From a checkpoint of a small transformer trained on Wikipedia: 8 heads of 64, rotary positions.
Each number is 128 + 32 x the weight over its row's rms, rounded and kept within 0 to 255. Layers, rows and columns count from 0. Numbers have three digits each. The size before them is the row's rms in percent of the matrix's.

# layer 5 attention key, 512x512, rms 0.0608, rows 462-487, columns 0-127
075:127127089096132129064094115100152156168122100164140067103090115124129202099173110097123127095156144125124113127144176130120180163138142098100100173096054120165132105144121083127089153137101146103109087078102111101152118102072147114102106130138133178111125144107127136107139138114179094115116142160113171104163154111117177078188155160081119104083170159129131177077093127140130124146118
081:130141149106147099141164132123193108046112181107063166076182072096116108096110165090122120124108124122137179177114105126156109188138143112188140098092157187108171154074109132112101130102159124089135186110153112128126137114149139151126111170127175145128130078116130176126131213163082198190204091084089139108112111191087175098165106094151117100107129122119143098144163140165171092115136
075:121139116112168142119169176082199117153083133135123106146152134096168158127179117106089131113132109126132161130151177120177129102169131117099125070122175135130132157152115090137129122158119140088066118071150161096193163148118085119103138140127176162136162194137164142149176118096159173156176112151153149080046130146140105119115121160130086151131139130088101181178055110154113132101105
102:102126144095190095146117123101116164082096139080112078096158134197118124122127122141122138178141144105106133091133085135150160117179101114163148211086129142086130159158139125130100093098105080143096099154104180082121120087160165103118116192152103136134130121120070126104160189124109146093196120152155129148104140151184148137164166109122178163132105103141113095095131107110211143103092
103:069147131107102151090176124091171095187102124133117072140129129119092144143167206113102105139099149126123121161130149086133104074076137071124137083178143139109104137169148141144112119111188134128134135121143177135152146098144136157126150154099147137108103160132147119148115139153152180195095156115124185184079148146118139113148108188152067106144168176090110131160079127133099082168130
109:110117139044178171111054158102144169100110113046097071148093150176140117122078160154139127152098109139080163113127103114152088111176068072154184202110095161135147100134106106135100119082133100161215130185137151098087078055133129150130129140094117114095117042084114146119115172154133119102177114127101121144154176144137147119161161093122218154087168139155113107101168118118171103113116
125:158099154160089139129166156186139121115157120097131186183150062128124149120150149098157095088129113107193181142157145144095166216106140136112147124073102092162098108082194099156043104125111144138147166090133078118094181188128093149136086123165156102125163105123150144151095055109131082120107107126160138073172069114116145128087162129132084120142142132163112135142130139113076147095202
140:086172181144158135130133164122184145103128143148143127180161130104124150158083105164092114112134103144103163174116093149184140200115027104097161137116106097142119109156076167109188116128157104115123125180122168108111158087154101162141079202108137109070148141115156162161118129073110086108130095128194100107126136141177116147179128112153137129161115105100113175117136133158179186154120
139:107136082097156146114087091180092159109182109135075111114116134092153123160137141081163118124159175104070120107129112113153142107095071188129114182135137151164123105174092112167134111143128097180070152167167150137146085090144120118154148125098055150147142114156130113098102103100107135070146125089145101064145120106191112148085141115154102140082176092189077095058128173103184138198119
146:160111135131110098132105087091096139141135177108142103129115151085177107147096135093086098097118147170123072123088108199109131159179160092092094129095130063123199119135127157093109193141126074117102137216089118152120129167078113127167066106138133061131104105124173124146093111127093096105179162120140138149169110118114173190099111052078182177122100159097050170124093114086177123106119
142:040155126123114113109110149155077099145103152121123083076162110131138156043175163058132133086119110101097128109054132118089097146086127144120146153170074139114082177101139106083129139152089114128168071024160102107163134134107149136135087101132090144110104142127152106231145138132101146109118104102119086118090143101201070124128143114149099108109156096145154165185164128080117092144153
145:079145079115143122151182145099125110196049133114107135126194126134090126168150168093110083151155184095127155135121114153164180127159133065120069134128174132122155201130103118062179111122102086083144104128116140155129176138147129152067154119177122118154158146105105157097098071167134137166114128126088197178087100073097108134152137113102154094161156132094100142061114085169130107075123
147:146163137134136089193066117108136132183091158123108131107112106133185163154199135091159108114117166126115115138103176178124162141144105067154110092191174135137084174089118088123110187110138181128172137103180134121131128122061088163136123098077181164146131133086077165123088074107143140140151076162106082113154141152141216132081134184106055143080103120095084160147081145140147049175128
141:102131188116116040154153095159114180133134130135132121136098075098110144174137151141105175112133106157109166162102082116075143136088132129233133119152139120124152134141143118122164104124111128124052122094017183090136151137121211108154125093147091096152157163197102163069173085114126142123111122138173117174204105186118151080095130131158104135137117077113087156058090131043154085097163
143:128146149149108124198090114150145121085171144164119127123178167119143151168098098152184164089085155072173118153132145157135169128147137090054118226121184070137142169154103126175132110179178118129182112153110103129121149121092064083130121126095129119093102113198146174131126201159037147087128142170106159094097121127179082128109109168145149122131059139127110125153092081149166119136034
147:085142103101138122091142092091153109145144131195116112141183151108156135067105119114142095202114172132166176122164115108112113163136152110151165153172183147140135201093145164145124093134148135081086069117160089106100097119122103133152100132161189103144107106134090132140109166144054092114158132095141130053144142111156073080075098134160128183144102170086120101043155148119110148160159
142:113116129139096125149159142146149095135106105122171114168198164110151117148107100125136053081103199100080147191126122131075097146084125110179146172110107114112125142201099147131140177103081129108151144136143146152131149103036123084116158087116128128145140110133184151159133106142153162138179025112168087068147156128157166103153150175084184119147139094161124086130121138156095157082144
148:069178179188148102170102132113121114108135135225124164106177118121098142119158135131157114114086095140122131085135152114137155103106136147105145149083113179180130138179101083159156119149121072142147108111176071109102112124148154080139100149136117088120120148104106189126161141148112072114123136079140149161112091093139162111129132125137110130111148139088095103122132121117143113087185
049:125094107095123167161142134095146169191115146173106112142192172162137108063120169137128111113094069151174111145158153088135081092153120089143113145121173155178163198114111150114146146198096110157054131114059131139153163148098069154119137118083098136106180139153090070086129130124105098136132137096099063094133098117106124060122219120155137168149142091149139170204127135102105164198166
052:117124121059131068086089065117123166156096114132156207124143142085117153112175150118155130131171174158117136125175157163099066133166183087124147094120067117122103078152119100136122114142107084174129117097143161174097120125053088130101183098119141093110126111142151127103167110082116101117193142136124148137102119104177147123143108166132097127114146145135168161136138165107104116160110
054:101147177164179071065148115157102111114078105055121107112077122207145081153122154170131137127083108104154113162076159090143154145167155136156087107095193137134147178156117146103086124092177123145113144108101088162091134133097129120101062155111140072188129050177129111124195124117069115108110122103159140128148173079100154161090102131152158116140113087064140150146121177118181104119142
051:091148114084196102119159112157183127195159081177178093121059103136115174172112110147173156127163147108115116097152128079120128133075155043098172111125114112148116145109099096151142137122110104127128117139111111117112092112144094138144167056134118207158127173146107107093115078099160114131113118251138167143146124149145156180143102145101188136131171119128097111060124143147104143175148
053:116116139123131143171146120157178159122162113109156109117116138111100143108132148083135125159103140083123116116164108110119154098064140152154136124158158088150104165086102086169071086113098136135109148162152088080123080122134149110132069075077128168195096099124092136144077129108191170104101133109133161104117142123149135130186144130163087084112174162141099184094185129109133120140139
051:147099196162080157131055129151096127123165148165112139105146134091153189137206140122152146128143166133156165118141081148144090113129105154143198180150135162095121112071163082102168145104106109128127071172162158130119139149153182170145148148120137147117158138106133046130154114141189129126143167085072094119099160094100166142113063157098162157138092155171173130178122108195151131188045
057:113114134156126109067135152164117121201142133106163148187163140124151124157160123106110169136150127155205142124120132122167168143100180106143150117127118077174211162122144139150093163104084105094134076073134184081090130067112113173106158178130115165110139150152124106056115126140105091088119163109157204113096175159094094124147164141113176147144096159081058096097126131102115091070129
055:129083113145138121085146092210122112157133107091171175155052149143125180124148101115130126114133120159098090164108197111152123123140112085175142189082144108098145170167149160145141144071158120068123121094140136102139138065125126110183097172134153167098088111169129144091197132118127161132064090115142208162147167053092139104106122155069146146152097117103093081099129136105096073093088
# layer 5 attention query, 512x512, rms 0.0585, rows 463-487, columns 0-127
086:166099159155146088136069144118109137095139090142114178140127160135152077203097095088125088109090151164117161139207117092159138058158146120107131123154093091113108124144171155102116118127205107227166182118123097133141108118094065159132110152081109194135147178141193139095114132085128121124066106018170112069097120066093112154130087073109056118158131171185127084106137160121127116115094
070:157178080079079116115124131140217068154112113118150140169126121144098115066162132059113113132126133118145114124093093154100117174123193097108112110099138140171146116136121197162143114161100146118083102101128129145162122109116135160187168127122148173121078091108114132183128083152101113134142109249107150196120112111082140136097124115165124139112108116052100089106090168174139115075180
093:067087122141101116117161107133103152162140119120111131178110113097165173129175120097119222149074119082121161167107104130146129130098093157168102164166138118159102137110151134104114074116119133095213131079115154176114075155071104098159111122069097156095137099114166143082117139157116081058120080085162106082105091133101136084177115094148164169151124113183144167140177150123143142089130
105:159142124081116129140142133090083169065174136127140101155130137160121138091149111140171172159146108139125159048111161151150174173121126099125120135129120067145100130145107134116180083082128105076113128000119123154115078110112177101099146102116143089111154122130077143155108078078126141067118128165192108145123137170116136149152142132132153106145051120148150169167105195122147092125078
107:141130086077168134094085139111141131143112154118141110184143127175129127135129136140097058102190095148137097122092121131182136110151104106097206139085110169144167113168051110143148153146124116150088133179120154148108118163142147058076114114154162033106062075138037086103171131120182102206163104137056135147140186136160124092127098122077120110133194115016093154166102146133115135129123
128:106170104148148155093097173170113133130105159151148116171152107156117102151143107115150079069112151121106144075137149144153154192086118145139163153103143112106145051178087068115144104162121110179137115174099101111098079111111094090128156124150138073120129064111094146121162091107123144102088117119116179173160109138154067144136074134129154157108132211113021137092152220106082132145088
131:085109115189124155070129126115154144135144106130159098186164111083146151107104105125121173155063108146187142198101110082126175165105114114131119141156143133081101126145187088106145106132160104141120070126155078127116143085041115143111144150129151143097144163096139182090117157093064159082107055064151134095078094137146131148165149109133087134107053132193139132134169159151113143120062
140:154098103101108170133075111159140181130108106072126159098058137073149146205137181074143210117167138125106167135137168152135126128176149183093065156133151184145128148124130143134169173127105163073139072112115093140097121124074109139202076073102076134137158082113147146138075091072164178156098107126124107099149134073156087081125153094165119160105126102110107127104115169160165120183122
146:105157110102128132156143146108057171106121177139105147109109168136094105158108154142091051108151177147092135103146130127179089120112143146144125135128107136104113131088090140077178110119144097148175205131120140093148106205164095118174072137105085121192137134171125129199097102144100052094097222144102145120118081120098125189100094118149149163085141196097106195090124166161185203083106
141:085132166147097090196161125156153173131141116099098115068161132134129121098152112095107150221139152171116130119117139145063070133083126120126112175170189177153062089060103120127161125082094123154139118141104136189128165100171098104154122058161092145105139114099136112135080145102093133127194170150096102144137145105122131157134135122106106090116127123121118138167098148085135081071098
146:120046152124153078150135129064143107154121143152164144179129089111161115176079106081125070139170098163128138200151071090138104119113110110095144103099148178080166156151145155140161086118132101136090115135164122079149139174148229099065137083195170134181159135138158147079129156145196089143133117121160118135154098070090151142102102103141129204112143105136179091067174113162152081133125
147:164126147158149092143107125136139085154129126125108135116194184082198185114132120180149111139119178134181126118121108096150125226095122116117145104180139152117147109111063083073025089153144154104148137100146144070107112123162170172118105122101125161157202109128116131093058102130093109113123147138132129094154176148102195138137122148120118161106071145113198143154095110139123079180100
150:083116186067155126166082112104154172155134152117086086139093098164080132083112192123143180106157116138115133156109108141158109132144103064105145093123141206075137149158107143084137152071112138083057100127160209167089126083098141099134101219138117160134187170133136179077175161108124111107119122119136166162122112133106128124144179168129090132085123118116112082141135054196159091156109
149:185088150151096112174133151101151172127084137133109096016144113137167095179067120121105197143098110119120103118123106124131131124137097145088147151118133143152214097144127148128184103155174112184180082152174093108165120123150113164177095155119144144115077136120119155091163161168115095103158077125156128136139144108151128163107123076185117111082110113053042116179152093135111170122093
146:083087091098102186135102153124119100120114104116099109178150169135180142073117122036152137160100066155087145079136065099124101079150137108159157088127102204130165096110158109146052091099184137131132080088196130114130117122134136135132167137141136135095095064119093138183174106135134123165122102104126131152155161120123106092134089087126157156158133155113111070051133107123116138157117
145:112087129115121172163184161110088098185123072154156139173201131098141060121072057164123109150101102097143133164117175135087093101115109107088143133143166113090182179131100125122133155103044089157100116192132133150102093090087196085123136044110203159187179108109133131138135136126122160160129113125171157091126180134109134098152087117134187123085125162163136091097108114156143160064093
149:134136111134142116134113095116124119153097075155097152152083157136124077091133127078115181117117062130080166071138150101056138124110164142137147148115128080128107113112104140151083064167125155142161097137157084109072121170172140139136129199131090150126103147094146190143170185181124126138148158102111050157154101159173151079103131082084078139113146125097137101119121079090149094138146
052:135092165182162150090147152146142140105145161095156120129065170058101123141167127171138125133123051089102112137178076141030119163110083063140101126156162125125137108135058096131097131111053178135184186160133151109125162086115191132124094163156173127112099081136112110149155089162175091152122086132141158111095187167090072103128118138107070132129097162148083083093139165123104194111117
054:183151165122117176109152155131115078089132092127121164108134155145125160138155181126166150128113121162159113162087135077185082132072058166116135175093152139077141120142062135085174145102089172074164108177091138119085142146213137168134085140104147157128149083115085096118079100205153090131134126134105101107114177128133122128168191121127092180062088169131147107093113076152139068156065
057:137143103115103188134186170125088173123100151155148187158120188061064141119122147092163056148147137173124172137081085130071128113128112118156184131127133090103113143119172150120142118142123095157111125145130149033131089121101153138161102172117178125131073135122130127159158173128173127075198133129085107072130139166171073156184158152126118177164120134173078083133130064156116183149116
054:135087154118077165119078066065114152136157154102134168130181128116091129102117195123141149132106147164090186142137100153196121090191117156154132099099093116161114098113255110133121088075137082224086170091167157111153152137154116068107159108141145102102148077119111144119174150131089144123140126071110152089128128108085127115081154215175128135155080155145119159137103140103135087122055
054:115158177119101171145132152095168153076164134156089119102140130104107114136116108177162169178159092189149145130174146069046105148154120188151169153140093128162128110166125196131182170133113080077181138134155172160110144170111136110149184152107113081136109165158162135178174102173119140140086121125159087146104132086147154141086175135149136158159143100172141115140066147109131108105116
060:124136172169128151120132112094159105145126142146127134157142149164131082175089120116183139160086124133092200156127147148156153105114112173156130123115193058194150152114172164149083118137155107170134156065082137126184124100137121116087144180122118140109161225133144175098162127121123085138171098136105150173090077115148162163145167117232062173105116120118143164149147122053148183074160
063:171161127100176146124109072156116125123127073144137087132138112159109165128135181164149149087186146068123107111116115128115131108106148115073131114136128106102128090151127141113172086170096101133135148126169091142131066081134144137081131109069069106169098142094130138149068132095191126138093129102118167148152120136093091122158053162098093120114157143147130093104094080118115103100130
060:126160114117139120152090151075091162121112147103204096120157105189134128125124218164141101114151106127181168088094080108122131164107118124115105134132178072086131023159156109144081081135110179115115123141129117097081104145101166162111100096146114099192154143119121106121090161162089157082139138149156108097140105165170082080170113087115186170088181151150098157127123097183156148103159